{"n_layer": 18, "d_model": 224, "n_head": 4, "n_kv_head": 2, "head_dim": 64, "d_mlp": 576, "vocab_size": 4096, "activation": "swiglu", "norm": "rmsnorm", "norm_place": "pre", "norm_eps": 1e-06, "positions": "rope", "rope_base": 10000.0, "rope_fraction": 1.0, "qk_norm": true, "attn_scale": 0.125, "bias": "none", "tie_embeddings": false, "parallel_block": false, "init": "normal", "init_std_qkv": 0.0436, "init_std_o": 0.0, "init_std_up": 0.0436, "init_std_down": 0.0, "optimizer": "soap_variant", "lr": 0.0124, "beta1": 0.95, "beta2": 0.98, "weight_decay": 0.02, "lr_head": 0.00785, "warmup_steps": 43, "schedule": "wsd", "decay_fraction": 0.936, "decay_shape": "linear", "final_lr_fraction": 0.0, "batch_tokens": 131072, "seq_len": 768, "doc_mask": true, "train_tokens": 532100000, "steps": 4060, "dataset": "wikipedia_en"}
Each number is 500 + 50 x the weight over its row's rms, rounded and kept within 0 to 999. Layers, rows and columns count from 0. Numbers have three digits each. The size before them is the row's rms in percent of the matrix's.

# q: layer 12 attention query, 256x224, rms 0.316, rows 35-63,99-127, columns 168-223
# k: layer 12 attention key, 128x224, rms 0.288, rows 35-63, columns 168-223
# v: layer 12 attention value, 128x224, rms 0.285, rows 0-45, columns 168-223
# o: layer 12 attention output (transposed), 256x224, rms 0.279, rows 0-45,64-109, columns 168-223
q35 091:529500493559522486430531573558472502493491484484424526557487492529514517514451483534501542442492535500539490492481535537517458465465442537504530443481534461419595565577
q99 084:440596497431523417466484568502485494511478479517521489536529465512449540397437500480532552449510394557470475529523471462468506566484487537483563558619503537622464479552
k35 099:427425468454451543587424477568444531473507492501522624582463537494467556524519601488542489485451578623504499495448491531463539550493500540531488532494486479440532508511
q36 085:506504539504481553466553524489546566558534472460573512553440532521566480542549537445497487597439478434436462617434544425539543443521551520451525529401493437548471481526
q100 093:529487531521504594530574455536535464534509470619482415438477544475569532509414500501497483504489470484581443529478465484559457452527559505507468459487509494577432460441
k36 099:461464533444619530646392481522528513423493499394549478431482505448491406537548482531499551472499419542514503574523477515529459434499491563438426564452540544443494527478
q37 082:447575456540557455451472545459504487522442596607504531562543552468514519471453400527520474453551542432520486480563539528432581517516504421418506503619505481455544465587
q101 098:517456473496560487619497538526442444572530519520439466525408560421476502473422451399539446438526529476516488476509398559499480496452535375506544437461519518491445569450
k37 105:545482424438455548509511462427455460466484469500527600504561546480514616542542410413483487491540447550498479508476538530487499525463579537415429561625448473565524513554
q38 084:485496583494547510606433455529524442494464529367502572533527545480508551566547608488508453483448456511538523509508457528485565542581499523518560542570554519483490504510
q102 086:513516521426499522495545481504493436529416482401399504544564492462523517547494464510531521512480445514518519547510460600450538504477539488507618534500549473475424487533
k38 091:501516448532366502458496499563468493529462482548551587565467497517533522417461602526553581569475606497491403513549547526516568473488540549462490434533523476499511555502
q39 069:525564459478526559509559448405519433528453415517406534524456472564496457458477418492508525477522490424502438432486512484488475431589410522508564474561483582513505492507
q103 081:533486510540474584383428539460477527557411426537610655489539421583460480477481551485545510441454533515411473626540511496496442469429473452490461490475521494519484460537
k39 082:532550498510643500496574493495603444491469554436397422480443561407500415522479450455583530521507326427519396507431511595366455467456525573566518507531549533502471500492
q40 096:487546520442497490477539545633444504446517566430556560548568435532542510558471526564485529514434511558445451547435483495518482416518450511530598524422551496523470536497
q104 105:518543542432513481523493433513374448450507416462517473520518583406435485446552469505438512473459507469538473403463460480487533473488468516558530451557498498456540556526
k40 091:417462403493515468410536488468578531520519448549588459414523471530463441477551513483391466522530509531410500501491536569565502482529501487519549501515508518424422583533
q41 108:492609423433493511508496535492560532487548428564547415536452465454498513582513499433582374451543506423508502488495504418543520589519388485478510435547499537485412432434
q105 096:478467438453464388514429486510631554456482508413521451504489500539491497514550452433571457401513513446519518630475509478479563584509387488430490552468444507492432532521
k41 107:524520597522469525462526490476464524530588557508488444462500508424511461402543511474463454471562501534402470493602552447501541483411550446482494410561428518510565471519
q42 079:492455544504455513518598397504511486435430431494504437556462542515433573541489542394494521530561507537493508477523420557460480601308554546516552512508434423530503492467
q106 090:508621524478405477539467420510448382541562511481483459534456514462524495516445642479492487505470506528352540458479547556507514490496520585452641537556537480556594588613
k42 100:457491498552448513437481496444392555502478473481488522447393473454438521453521546501469473588460499455511477459436478571524495488483517549525508450495438499502476517499
q43 082:555564442562498542441530486473530471553443436498467442472580400565529531480473502320497409509579497451483443495536492482473454516559552583497501452550391554543477507555
q107 097:537609456413488498544508562532525497507584422446526513443489500480532454551446507418567474606448475591431551422487465504473567576556485520455474543480457460459470521474
k43 105:512468544478529438560492495516540433495436512516506502516477409514463482578430483552562483608495516549537513491456585419503359448573475496505554445464505382531460478528
q44 095:514459548489561469538392438555529461503535491393539516560388581574474532471442565540483516545438454431509527513474489475419517543439544471559541508476519371440476543468
q108 091:596502528568452508472555482422409422470511499513558464537586513567426502542482511590454517559593460555540564585461428567576499566531510386563500526484455444487517480490
k44 099:532499574454467544512299491524525546458429598427359506497525627518551524465490523447492425633532457458507455498450461570414495558491454482593508537442514491490561496510
q45 078:464521484550558437480423489471538466494509542446452402420553493504447546430476478514537451500506503584389361433519436488431492481479466500525460478491395492525584491522
q109 091:537548569542565561464498484447491478477495326568527419542610449527539528579553420478465426490423518491428542506486469568496516488593578467485433547510446560504521573551
k45 089:525519566533581459481510424515597484546459532401472528496427441534502402555475460514619354490506495502595443507483466478464392487472507450463563482488502464494471487498
q46 097:512490468433481423602446538516460552559600574468491490523531571353590541555496439585494507619515504464504596464483501528467580497469500508456481456535539543538533524492
q110 098:485443535437540486480397462467546528447496478531471484509573514439521465491498507429554534526404488531474499471497528575601565525474448524536526490582534538490603441420
k46 096:541472526459542466511609612500453511468607533524442452500597431514470483576512498463494458536515455374476467460485526453558554470485446526469399537392497509422525480490
q47 091:549451625430467530536502484498439531519403500411421447475468483543498474474530485416561603419581424534549610539492489495535472500505389546537466470517415370470528557537
q111 098:559586515555546445515417566631563443546513463418439557502550567538592467470509420484566470492512570430557564505497498527475487487433475494520448586425482406466519456489
k47 097:450532491429571568538491554482608486489528493474531463551520539416530523556579467473548439472448479510536483551555424639441510564511556521528497508552531419628538456505
q48 092:510515513513506477437444515515477536585593528498517494449423546480413520502559593518443470451555469577506502441527508599470487541496559519581460460615451480481489526426
q112 097:506534483464541563444486545608438503532511531516522589478511561559544468466431522438470404516440560559497487464466523485525521488484518472519461433618560470498509509497
k48 100:523579480561553520484571478542483606424499539492519567474470547434456471355517464415557528493549560491411476551571513490459427585423591453497477545494467462458379425526
q49 109:440602490500475510416443427488570490530411422523493481501588553429550490443524524489499464508478464546419408410448501505517435495537478580478502523473471519580575509450
q113 113:577579490445568497458486431509500375458468513525521536517441413378508508605481578436472525550582503499462537549497470576458389500501501478510450496553475570552506611503
k49 102:403489515483534450502498618456610562516498608482457439541481604488445491484426450524543517452609497501580499524533530492529481493556484546508469502504495492547478439578
q50 094:472487487564520381534474506428473435501466530441454522437514537469396504451506368525549431436519525517557453434558533538444543478550501381435491494491488488458629505499
q114 093:517511537533558456505545490390419508433438512571491587497472506572489473455444470447502468518538429490595425414455489503565459490460456476485487511515503616520556519512
k50 100:455517450409509410541539451533387465588430453501528485442574571485488457504540436536466492497431478410514545528577456674477466467481486385517498527465537525454487474517
q51 101:571416519524571434502445464436433414497536493493471428554474506472585516500480516412420491501460422421515445459495543580501505570525381513561517490514460497490450484524
q115 099:469512499624436479517519557527534484474508515440480494411508545493412545400488514512447378485492451521531533406569544552548567484356528552564488422484492553528453469513
k51 104:467523571523586459556496523535530533535568521554444562531448500519529505504453390504637395408571475489582469520557517516514462387464483488464503581480551377463433551474
q52 105:491556495537474586541453514504569487568520436489538507576489519503555471490539391450497410506493498551492521454524458473491467388474415415523501502479530478498511467543
q116 103:483529418407487505465474449451395494542471488569489466492507489470506504416467440507481587573420533410478506542416610524491464597479502463573452500549446521531517516513
k52 114:431404541466453487487459401569505482538510519472588468494433608543460584541472406550526415481513495553487475507505478529525520465497507517556523492553534462411467488563
q53 116:517450528435488522505431502438474444474544524377539489492477505524449552448513510478424467547552494514530517569553424466466518442571409565482433447383553444509433527473
q117 117:470384502491431483537498589465448464531562518467532540518458402565492570523497508533575457659496507548544534438535449476412479521514465528599534594440430482531507522449
k53 104:525521491468480546587439508482596547444505514484429513509487562430484475523453476480473534503456542538528532622503518479530387514423491457441474481456404537467473478529
q54 101:457464423413506410405429494536526439588487504442511541470499425457527455462454553486510497483502507410437482554489491499591524495544453546447462534375415479444425489515
q118 106:449580511557553449479466554496430474565528452451521460423525459538539450495456500581472554413577530556435551577420510509488445546434431538531430514512471505474502563482
k54 105:445486427484558533506542523488532477497545459557443531446618530481416545454591482481514449554492547432458549333524457529531503549557428451545469497526522507499540495570
q55 110:436523486399447542393496481637402530478479441528513474494530474486473499522513516518449426497601541460532557543622478539472552528425496389527595562476475529530543533548
q119 101:500534573400515517553432400469484497492539556453459542468560481522513517545434497504513517503460578509480504411515476500498511550435447588507545477541514445496480591528
k55 106:553531450551505507484629519502424500493461482467534456463474575471471549429410504500469478486534516467453511537541569586519503588460536613445551452561502463532400467452
q56 093:533505506414532444520402529607514535490497552480427475398525507438533497575486543468508451469454448503517523571460436452442427482538491491530514420490555501457602523534
q120 096:550492471528494615546477451512540459355480542490497430572506520511450522587523535477511450560564448536529430513422472506515418436315587504442485522456504603492484501414
k56 099:479479533528526519387546567492495614591521423387543611549369479567583502505465549470545538450550531540471585592485449532500542473485502604597489451429506404498537420539
q57 100:509566420500463492418492435505514498421506474516549432500470534519479564451455536433399397616483474527500474478488570577552411524537546513520477493442506501492490543379
q121 106:520496495557587542517472551533550538508409475412518449446629666442582465511499550510547577395476464419526479535478419527480597404475563515474557607448481515547550459485
k57 104:450579522531444515420499502483533566477539462479542488472499484417500500478475427561425489518466508538549572544516540505534549523495502515464422446528544492497396524587
q58 118:534579486555447470423585508472442479466503528517521619543480553540535518515457473469449511522415597577480517467572552504544481410472456485473428497533524523493515392530
q122 126:497492460503498408454585444484529558416456477529509466547530486499498499542485490558582573500413463479485466454406595493580555517497619554547572432457509543445411491413
k58 119:476549450509448609493491488660511561513497469475518525551491556576485473504470476517467511455459445465559532551423499476533455549444501521568516428470450451592501637422
q59 187:503443473501442458490569502378492437476457474593475466496465532515517474415513466468561565500451479456532513502418640548533577544478471460525492502581514574479381540479
q123 152:534579559477562562529509558517525593567468512563517503512537460514537429497509408513619535443517469365418587492457486509459545507588548550390417432459512513529489465513
k59 103:542501557446504496474526496433449506511513534535463491488438500521493519496540440505487483439465529597528443450448572522565514505483462532543484650502460500448537497538
q60 104:449551506549473569541389490571490576422414442536427541546474498434536501519499531444541562502507519585408586498441483564433422516530568541472516569525458459471493412513
q124 100:498550472512519499558532559446544463453440482547509458492499483477522498578601536428507548594448512465480605454482511543413591509496515563572501437421589474529501408557
k60 115:454516553507478503443551540528458581478542388505522473497488489479554518457502527548416446615420489448553427522504463493501517486468444463449467527465534475518530504497
q61 105:502574442551541494463512439447533586490400504543439444506559443497490505562447644497608548513502506504413564516475515472445543423503563490532557423481483441509611481529
q125 109:436469453566512542521490461441457526508432533527464456495500576459519495535483518524423489500545556467418517508467625652576454585438481495578580412519478532541454442469
k61 103:554457570597483546504443508592503583512444477454531463616498431490465486438568464459458569569447508531580497520553467479448472434465507477477488550498478532430475495472
q62 147:555622448561451539461547543567449458377548522555550516469526426432558490539468531441576511512563530503405494448547568552526484509482591338483498494588502555547588468565
q126 111:480624520561484455566448560528551442558494476448611468571586489487502458456442528544571510480457471524510494424524442475408440586534529526393536425429481565538622355539
k62 109:505463459501474514539373471390491503566493479509491528578555520554412541588471443474462470428531567441509524578477501487503500470476509423521499481469466496410474497597
q63 124:491476477539445494457610489427428518496477459603467567485546484554520510464451561454540485496474504483467485498415576475506503551531531490491399593529419615519488532487
q127 104:586531518431489623501513483491500473566523511452560516479510464541468593506488418545485547497573465509402426541497499471575499511491408513576503552418558455536545544499
k63 106:545549573572477475484523401475466549530418562559561468444410441542594455541521602523511520463583481479582463526505528459506552424509461544442502477499575484541474530453
v0 092:428445491549466525457600457502542541500523520497530461540440538520524471532504601549570481435543448535491443483483489430471446530490566585476560415498531548451454492447
o0 093:501493512447503415541464548473493537474476593453465587482491536473511554425497491534468496538372440481494489477489544482516633515564430472450524468535465553443529506541
o64 100:534503548543603588502483484504501461507561523623540491501413499541430517582486418442520561468577582468413545511429433489514416550476532448476506447487519520583436555513
v1 100:461526471496503471584463540520504522513542534523653487549479473532424452438532527574470462440486509486523537542521494609461591403563504520501519561587464530504547479646
o1 094:477499548421516575501521526512444510498518504511520574486427396503500536475566457546463581480517460437497503575456585467508519493529595539426475537475455475486521435456
o65 109:472452503533627495474509427521484507421551582525499510506515516486405470478519567518545384421490531568548477374469490531487405579488499499540530560524438531516506504512
v2 100:610458471432480453534551456468441533568423557524538429461569529388493516480461418499489501462530541462485545604524488551471610567537472481497462520617509539512608577502
o2 094:577490557492488469472532475596477510353536497432402543518530417459511544487510465390470495498528454440453506517416445499587560564503523448496442516497511480520428485500
o66 101:472448427501453529531548448390559513510473511530486412534440527467527418562428589489497521539559517525542566499511593443413522535625449590462459533535520551517538526516
v3 095:465574513513521526507492498452586557511476436570544408460543570511447562546484513508535458474486529474495524535455570525527484546553494467543481471538545453481539380514
o3 092:489558446511495617521532502506505571463482391499553504477483527442483448535584517506575408486551449481478504595471531549478431401501576512600512505466480465470411553562
o67 104:426545622480441483364463487491504485458507481482455471454503499504533489511561465476427648508389527464518532429520499472527546539494477481496516454552562503542621367422
v4 097:527500466580485560435517569565475511533511485531455457504467587528569488593497554456473472546444393523425487437513443594532480473458459527547488515490471526491405535481
o4 091:479449513503405530574440476457481510521462458518497482454516463534508528486550507413435492475545423595497623487400446476498494532461488580582484554608519420503479468455
o68 106:442498512487533409460574530485498529512579497456459540543472531529459437526487463518505509517362591564583483497550581592496496552502448488407502432437525486506520540566
v5 106:480397490503490449559471589519444396451457480523517503419537447507463499509588500389510576515532460418546563511549423449596454608539528487609461500522402547503480485530
o5 092:500588583491488531382517482529528542504456485505564491545613508550543516534484533457500532407433508617440406539425537458475448493480550476552419437491563536550551490531
o69 095:502454463452439463513519517564602523484483503493570539492436515479518496405546504486510437566514468432406535450455460538524444455512538558421510492540505476551472519548
v6 105:405489567484570517485507533566470497497529473525431581545463466442564533550528546432479588483442519447533645419501488509514502551552541522541450512482463524504418423498
o6 098:492560465536485543553442486588487526387494495461590503484498555479491537387507525443481548507420510507552520495435550545451435528452455452501468539470407488529491509463
o70 106:532536645490543477442606479497402425609556510520483482562514575514589536544539461507487508534515516567435483478471431387496460477495604519504537593418551510469496451574
v7 104:448440499478549424479450510441547528522590518501536492536486522531528495649559498557541535452588501494532506447535467519525445487470524517489463518493531484585393511523
o7 102:534420543494540551569547479555519497536475561456452536559568530538437518459400486645412444472599533514603522513454598433426514444515472542546487456595553483469498534472
o71 098:498476529558458521555539542499551482442393507496566470520422491586489487558644578506421533462542456464504479480512511529521520560520584545539525431537556509520405501573
v8 100:449555472569478395523481424495501490603506462463538538466493449474529513486509502488457525508486525473417511420424460524573503560573496496418489556470476436520524529527
o8 105:514565466507477516465602468512521452451606460505538538494449482515519553635510473460501350520492566516500491588480553521477538550508560524532445535404568438535552448500
o72 095:562475504433469623530452555505568565544586455571491480536593454481498480459508512539479499490511447439474430516519463468555432527515453535441580510449609516569472514530
v9 099:504514505438501474482550531505492520526531519488563478620432462539534439491441585548527542561550499471524614656471598489414552506452579498545555441472512443506488454517
o9 094:415466550422563496485441426518446511444458618540521497477475503459514518503483412416410415486588414524569523370484521485542518563552462580488432540486543478447429530484
o73 101:573530526593521492528525439516524493404537522455499484471524541495497412565500648558500452509480497503445523553514472324495441458582533404501545466494505530485458429405
v10 099:421442523480513481419528498494552475460523473424466542547561555556474520576534485476568485470478500491448445422548437540543496483532517486453508509523491551529438549501
o10 097:638504460455606490529538576454441512429543561535537545523495565531494573508498513487501558457464597479572515512488542463464474469465535489407490488399538439531477485504
o74 105:521452472577512516435568453599472548503436493446535482547493343515585514478562565545548420562484452544489456502392483526467480449491573515561470412554539493514488466477
v11 101:514573543518523518510489501561495530370524523445480512525376490539539505542502446366486557541420527520482519584443491481509530413559520506463429445491551467410526439514
o11 098:517529542521504431443501564508451519519588517548490532574482544476466449562509490462531602492425507493509542565502487531539518518520476436503526516490492485405570412492
o75 099:452525510461597406532420505553430512416479443557482520412502503513563460549523493481511563480493514514557544512502427554475530458527454574555468466544509487492457541549
v12 108:550504560530451566464525578528526507468511525509487486567496543432486524520502450633491497457585442463451446509462526542457525551476531557489518557543478421489443470574
o12 089:527472507580544499529560461533445558485469527380458483587476523525461530466547529475469458499580606444410485502538495386522464510452582535502473481546533460416517452473
o76 112:523483551560585435522417557516540523515569511509585470428558529549509556558424448469555503472572487536537552523517508558526518621505475451560441477580487399442433551479
v13 101:560522444489463499526426476493430462498442502514556508518503496515418491495520479476616445561512560468451578521529404395615487551472456474479422541445552535598583546510
o13 094:502480518541506598424511465401543386467543469543490483499485532507531507550491513582469515488574447471525552460411470568447526396508496515541480523556527552479483447569
o77 095:598508490559466476551413519500460471445438484481508588582519518492470630479468566519546462461467556551439550539504551398513474432462557504469422531570543520572530461409
v14 111:469532542478520474583481524449465401503518469511523582457513499556414459557554566403466628428471498502413467530500488487574501552559435414512485551491472514401453475439
o14 093:483499431533400631402519532548523531462442464493603524561460585530489545553540510520437416617506504477561512538371476466493500472530515563555474477516479538585369444467
o78 113:525443474506567438510503513524584498431575531519522501475518503546533437576394571483488507435426465539528412511527514516428499459526501483527512515440481461436483516527
v15 100:440485458492506514459587530548517520468552525469393534497420534402505551547597611596536450506471495489504513457488557450557533504511445437513422454519424435499500540548
o15 098:436542567535555497498481559528534563503511462485550555550534538496474378392521445521408595556440434434495450481551532388488551538490575403486478570532498505470474456500
o79 110:542486501479397522451531584495476470544534534474455533436443386463489478528538527543497405458517551484559482495509509519448522510509424471563463498507474503487518535533
v16 105:412479524447482520443468462512461480508460582477520515539456552603513570514434584463544534521616491441528513543474487400573501501506441479520517419534500632523539551479
o16 106:437419536480507467450531381477408544388490448552473523460488382451582453598512620501429399494453569528512424516444485498499411554537510558564541449513477582480451466482
o80 093:439580524522533457504471489553554541472499542441412421565407553541450434425544427473523470425477488508505591513473524492502529485429506469534482614468490472441641497504
v17 101:488539526532525470455577523448566616496480499495505474503447495383544491563545559405566490505452463520540577489505399499480608448548475467473558525505505556551526472550
o17 099:568612485413454630466568466527551557442529491491596504486540482470611523473549560515486470603562480464430526496383447509514482527438486512413572522441460507523522437482
o81 109:463471473497521460585412456456431543528403600575569499502475526490407498469427554488410512398456471506427502551485541574493460515535467504606508462489573528497486549508
v18 109:569459474523412533492524401451508480501496507561450455506528466464532485532388448525387509668492467524455411490544537493464484490549509439485474514583530581489597491547
o18 104:579517486459531472473525520557489474438529507571555427472434525466479445479502511486534517440485515471408587467549571507515436535522486490502507485603538648532474426577
o82 090:422483430500435450539495462487607394474438509549363514509576491552518514567522534461506525527533395515395482497488433425516596407466518434459412509524512460502448586486
v19 096:500538492486541431504549520484512533377520558460473491361587471583416516455489511506468454574490510388426451515562512484460483481491465471520417465504508453496529506463
o19 101:521554501442534519489551589490557577526416457490371566481533576410511510470442520433565541430437461433543437492496471546489597424472374468488517535626517498565501479511
o83 097:504436498582433570611474504421383493481544448478424488482487464588461462576636501535525405521559460527485517482578491536509478580581476540559576542516485516506537437519
v20 089:419449473567473488488605458449480470494477556502477481518564528460489472543563516444451478536474457468489426507444477477579608483579579519572496501434427486435492534573
o20 100:509513488411486500489453544496509549393562488548489407508630413511489537592509436549547489493472539489481538544546468460469440439433572513479500461586501546575529483514
o84 099:467499549518463455566455535529428432596401516485459519505443544436515504408495544432418554569566504493444532405419460643491515568549495488525483497520502488470539431440
v21 104:543467452522523550552496386481517533500496543471628532517483447538482539548492431418480502545550441528547455503607482450498380513497473474539463480443455496481463518507
o21 093:376536408499474468527503509447547468529425519511420466524607532544454548577477506496576500478411484454562454550489526633465502532469561527523438482554445444603446447480
o85 101:537447501492456481471459488430553511439633566483484436530415433415481493450493466471476444499514500519532478423481459429507483662551371565420576453557482549509489518492
v22 103:518597495515545565550588456551528571440538488526503487479435518386527487515422474584451441504538459516549521565536494530416562508469529478465518483500509500576523507496
o22 086:530500524493530514426417507511541550527466532493479546471479482477557495488553449473495484393527492491533491595405431338386529381478478473502498532470464473530442590514
o86 114:466493499529519385514529450436513540477554399508588457506418445572542485464420477558526527584543508468502471447610431588539503498568459571420563450474576476477594456529
v23 093:498537489362451506439492433530546499588480590503448457442506374497491536439479446519504553518475443527496488544500551471552494456457409606412455437479599484499488468538
o23 097:451493540507549457425573545450461527540516510502507452476530490466494484409431458532560432516571481485573490479583473575486574516576481375447496484576552491438456489515
o87 099:491482432517475613438469507527519441487522440498551537543530536525470512557587487496447551523517520541468486525458455476495486515422480521514457535426442548541580396517
v24 095:493530475515456560498525468535560404528412579554428527499463631535432555536551470397496536373529461395533414522487486406458446455451488530562530466559496510500478498458
o24 099:475509509509525473502538465404514438505392499519465550550482502499582483566469530463435503439542470501585438546520554538543542446459476599572493441508618491513499464419
o88 103:573477522520424449454462545568489542530503585460517484507574466485497521527483525513502554545447581530452512465549453471501497506465544493586464533401475460417534595557
v25 096:595454426455542482520510556648525518549478483510456473393494456528579503450507478478437485514453594437523563515430495405473493445473438495494566444481536459521491487601
o25 093:505427573532476527550476437540556447441564486448530460581449469488479565478453538529589510480511424529535426403539500438520431485486516511426539490472536459395500508463
o89 107:449514412482447490498474541434458404530434472601364519457498504581468489546548448480523493433512606478536520531447493592540406542612502468491524445486493572574514425530
v26 097:466505470543467422514477494507571581535475562502543464473594484503464502496394483445507482623514570429515563514611469524477519554471552446466482514434600467584367414495
o26 098:510436473465582446551461412429490400495466583464469513418507472494462512489511559447496514492533433516492451526433484491451403563577608501452549438526446564482464530518
o90 093:488480374515427556474551489572566472477528434519456474523471546476437485463578481482515532484507458459525521537383521455517520499550416571438521583584472520489479384511
v27 102:524524583507444639456606459464521427468542466510418523539412426523521494505549524477517485469523585468486508581416598479406505523506444439571572508554417430616418434435
o27 101:559489493585496563567496411515455619549388542478587510589490548541486567513530489498475490529565490519447440524392466527568526415512555561524464480439537461466438506440
o91 106:472489483525487453516501483555493461504595456587439481532475514514443419513476504516540473485557521533494452433564587564377450517453464465459530508477470524592564546534
v28 098:464477537583450470461492462591483447553577521471598545584536480520508484529516479497472466562461446521450464564522397441458526536490434501650580511501538538486560493588
o28 097:543518566460541502479538446508501469540510539572480517470541529538487541507403463445533485481586616473516519497508489454540467506498443502503469484592457552469489447462
o92 096:432505495497506501449526588515446533557533449453551469537442461484461517495576496542428421475475617518463477474606460510541474592486473586571540494409477523509507511484
v29 101:514512577475566509444478439441450503491438492538494452518589451429543469487486612425513507569480450504572466526579493528460469488616432451508481443603478552523558508531
o29 094:548554532481498393458595521455466431402384432466476506541579484544563537577632453474563487447538446503465516488407513485520525422565488509487448531503460503505480572505
o93 109:511465467557479570527435470563496559501541445595457496465436546430509418442541551447523513573446576521442474412576558544459459541465468447526493543539536555579487479515
v30 095:531485538598555514462497451521552547506503616603564491479501542525544553440467433559500541466550521447490435441491545524419464533488610469379570535514486514517419494541
o30 100:534486495593487543560512533519568512479521441449536407538512480425468525481543529463520440466536486480500434495480529526527409463559569422568383493369515525530530561464
o94 099:549417436512548458521477575492377480519580558603430550449426503598470504556465510473444516428505556516482552456540545503525525525501482581527555453622500478468527469519
v31 092:506394455445472495507503459428554580488553499477562489564578446579464524470494408443477585394479439529479461480481529461460367476508525431500475509534461534571482543532
o31 100:439566509510430542416582503547476511515493528542546453451472517573523427548534480502499493525553552558455566552411552385499512536563482537542470386599546542544461514544
o95 106:602469524517455523553511492436510551475569473441496560473495516431502596551443536496544458421491472508568499511543522589473497535476545452459537586510489523525504573479
v32 100:492468439497508485492489558487450485502614347504492423484474473371520505591438403499571525535553467450520539461616513567498572454447500431500548513515478515470475415493
o32 090:455518451495462507512502506537531508528491503523478569493414425593484449426512493443491396481553463519442399475419483491398480494494513464484426443503502471460609543458
o96 098:565451604488506471455583419468550368453479494502520456462585493472461456578411424518546492482535485467505579537567533500478472544515528509445517509492490510451445591475
v33 096:478442533503561449461471468475444469512467374580407526491515463519495540509481488519502411468513507490368522492511493461597415498515522526439514535520526608491452529473
o33 098:525456469461425510474568539525488457456478495516582520461547477536435444560550453488605511458492515505516510438545590492416495517533539608527497505482381437525477559467
o97 106:504381485538576533462531444464508471471479540483501542518447554519595591574481496566456441577513521465448539583442578517584501494509505422496492482462539471443478492547
v34 102:473446514516473485544537590473543480435566526540477491490530605513530456464489526583541447443492585477462516545451530486528496572409537488478497516505508442500461536480
o34 101:497558485534558567529414593548524471463502523392499550514510451558463538457572509602396524536405440502526494517476474518477532436516517515486542491502487468500606551424
o98 107:506407604451469473498501494490563568549520500391408406422572618468466376551499548479578478429538453496564430484458476367547445450457457486547467583518489501473441478523
v35 109:439495406486563543480555449480510490495459630536560586514566551493506471448521517461479385478563462512531524550489565427460453548560564611552600463473544510491505404479
o35 103:508488524575486404451513534461515619396476460627474503484462487579471469496444571497580483527524619564498406426486601525492450448536676524457441594542448517569478436457
o99 107:490527558469542490520496489574458465540490466494574527469538592453528569409492502504500541439566504486472517538528545543541468494501403528625514454464511506414470494533
v36 095:430409520518554502479481464562505504423472436358502555514558571526460525573511514470511456460555488570489559490506486458568486508465508493529405441532554622517522501489
o36 100:449522499504558451464531479435604497417593400413490510382453460480463447579583510491540412456476511544594506560513469493495552525607475529498446529522527566534456492462
o100 105:486511585578442518608493578529448477594427537578635472581489427536496474489454486482466499545420474479497536512422474374493430447467537492558562412459521482460553545443
v37 096:496617536533535521464588441465458536586529497553486498486429548573503519472480589520495531440481565514392480469461479507536465437520587526460500519558367604496435413545
o37 086:420466486586527478499488544605509495551548524427550455433538526580544463475436505589518494424523482529536509451510570432495425526455568565505547447480490478472434540521
o101 105:513527529554442360486528490433400465441472504580479479453581428475594501480522536480419563510446565556375585499540568417519529514509444553470533509442452504523516446478
v38 096:610518462520500558419523554468434491513519412531503500468429527477471468556499548501577490448518575515590524554404479478446524463492480497500480460509529458455474394496
o38 092:563505489522571478405403508569416508502401539533488498508524471499587525509487471490459531537472512441465480489517441453579483501466498525488529527377428525378547482528
o102 101:466520459456363513531491566480563386465512492542568526541487529475538443513450514499490495464540519545558565519508496528434564524491501566529463531561546494478535537455
v39 105:514527451545462463533538437519552522514508399505551572486499492492510501558471524440551464486454511498499434557525543447528493475424470551534473357556494518495370443439
o39 095:585427520562467554586518536596495494532471504510516567514570478572482467559561522587510468564435479513438485421381455378454558413532612470601523483436603449444499478485
o103 106:435655457490574520470558529430482493537533476530471519540474533455571487444529514371529466413541479571526471544498467550533494592501438487495556459524402599537503376481
v40 100:528489514467487524531408544548503468491415584467557502476528533502481505519489496507549489457543478474464477462496512493550512584485467562462530464448627476440501507570
o40 093:497644603582453559497512514573608502503525500514556453516477382504514447486398553471447627553482517550479500519568541506475467529510547481554479454577592496536482522541
o104 100:529455467451524557513506526474446500520475515488507553490494532435548515504475451557572515518420546440550412512489432434539602454510375466438587499454427439470573494534
v41 097:469456466483464443522545544424467542514518532456520574433499529531477500492548396567454395513445503503593569616613470554497504519600543542495382476437500468502460508515
o41 095:498420572438433521503578498551469658540547563415520600470491575486537390568525504477525528459468426521552575394539596557511557467484602541504512553447498475454472541518
o105 108:482494525534366514560435495484515385496457536526509478526537500492435545463440531559462591506509482466562445607463459497493428504529420473495455445482418590517460480478
v42 087:438483491395457495483491490406573468463472545491588490520482505549471566515450552473607600488464416477580541568423596495582442521497480465568386544516526535515547541470
o42 104:479561518474440539445450385469604431420466476505518509530543509578492468578486523543494524418549524582454535503430529592408545480482471523513507492393499487598560443484
o106 094:515461459465469485503524607498432639513532482448458448469494450492502483434571514482471475542491458435601475528428524460572436430452503474516447511482524551414454482469
v43 089:525449442621498442544447488451469470485483484481569366493552451480568510464493549569485531445416552561540570480463562483465465513573429466542481533465580523521422510563
o43 098:447537480591416460514467547522467422545456487469510606498525427542419441572473482500479436552520580558372493434531479519483466511517512559552519427574514497550605578491
o107 099:584555532468533540525516486513404523432504449487546325556480517453539565405577587517537531487564566508605502489497476433516486480448450491446474543529506523496484532541
v44 095:418517552496485436571526582482543514513493517553475413484471466485517503578562482523470388514445568534541458585545490533447558431565471593517450530522472507514444379429
o44 098:478485548514456496563525480577461454491412462458422538512423502416520486580525532423466529453500481551501518524509488387476519527465600501538472520525539450488529562516
o108 100:516584478551494574413456578470553538418542481556598558544529485553550463477577428545490511501510530532422471493497494596489444477463451508482486523444548555594478441440
v45 090:491531487602433445465484514573474502393538465491538524448496478624385476471378440548492572472597570581514506549547523551413524484517525399454507509459518532482463475501
o45 091:575531557508538487443591596504419511515544535562564507484514493560530421486493473488536559490588448473463398449503522550507491511487551536516468528430501451505467501430
o109 106:473572440554474487558475498559527507467430470382448501529441496503464476506544497515516464498483536522438566488483471464562508494521516509458547503556432512450491569557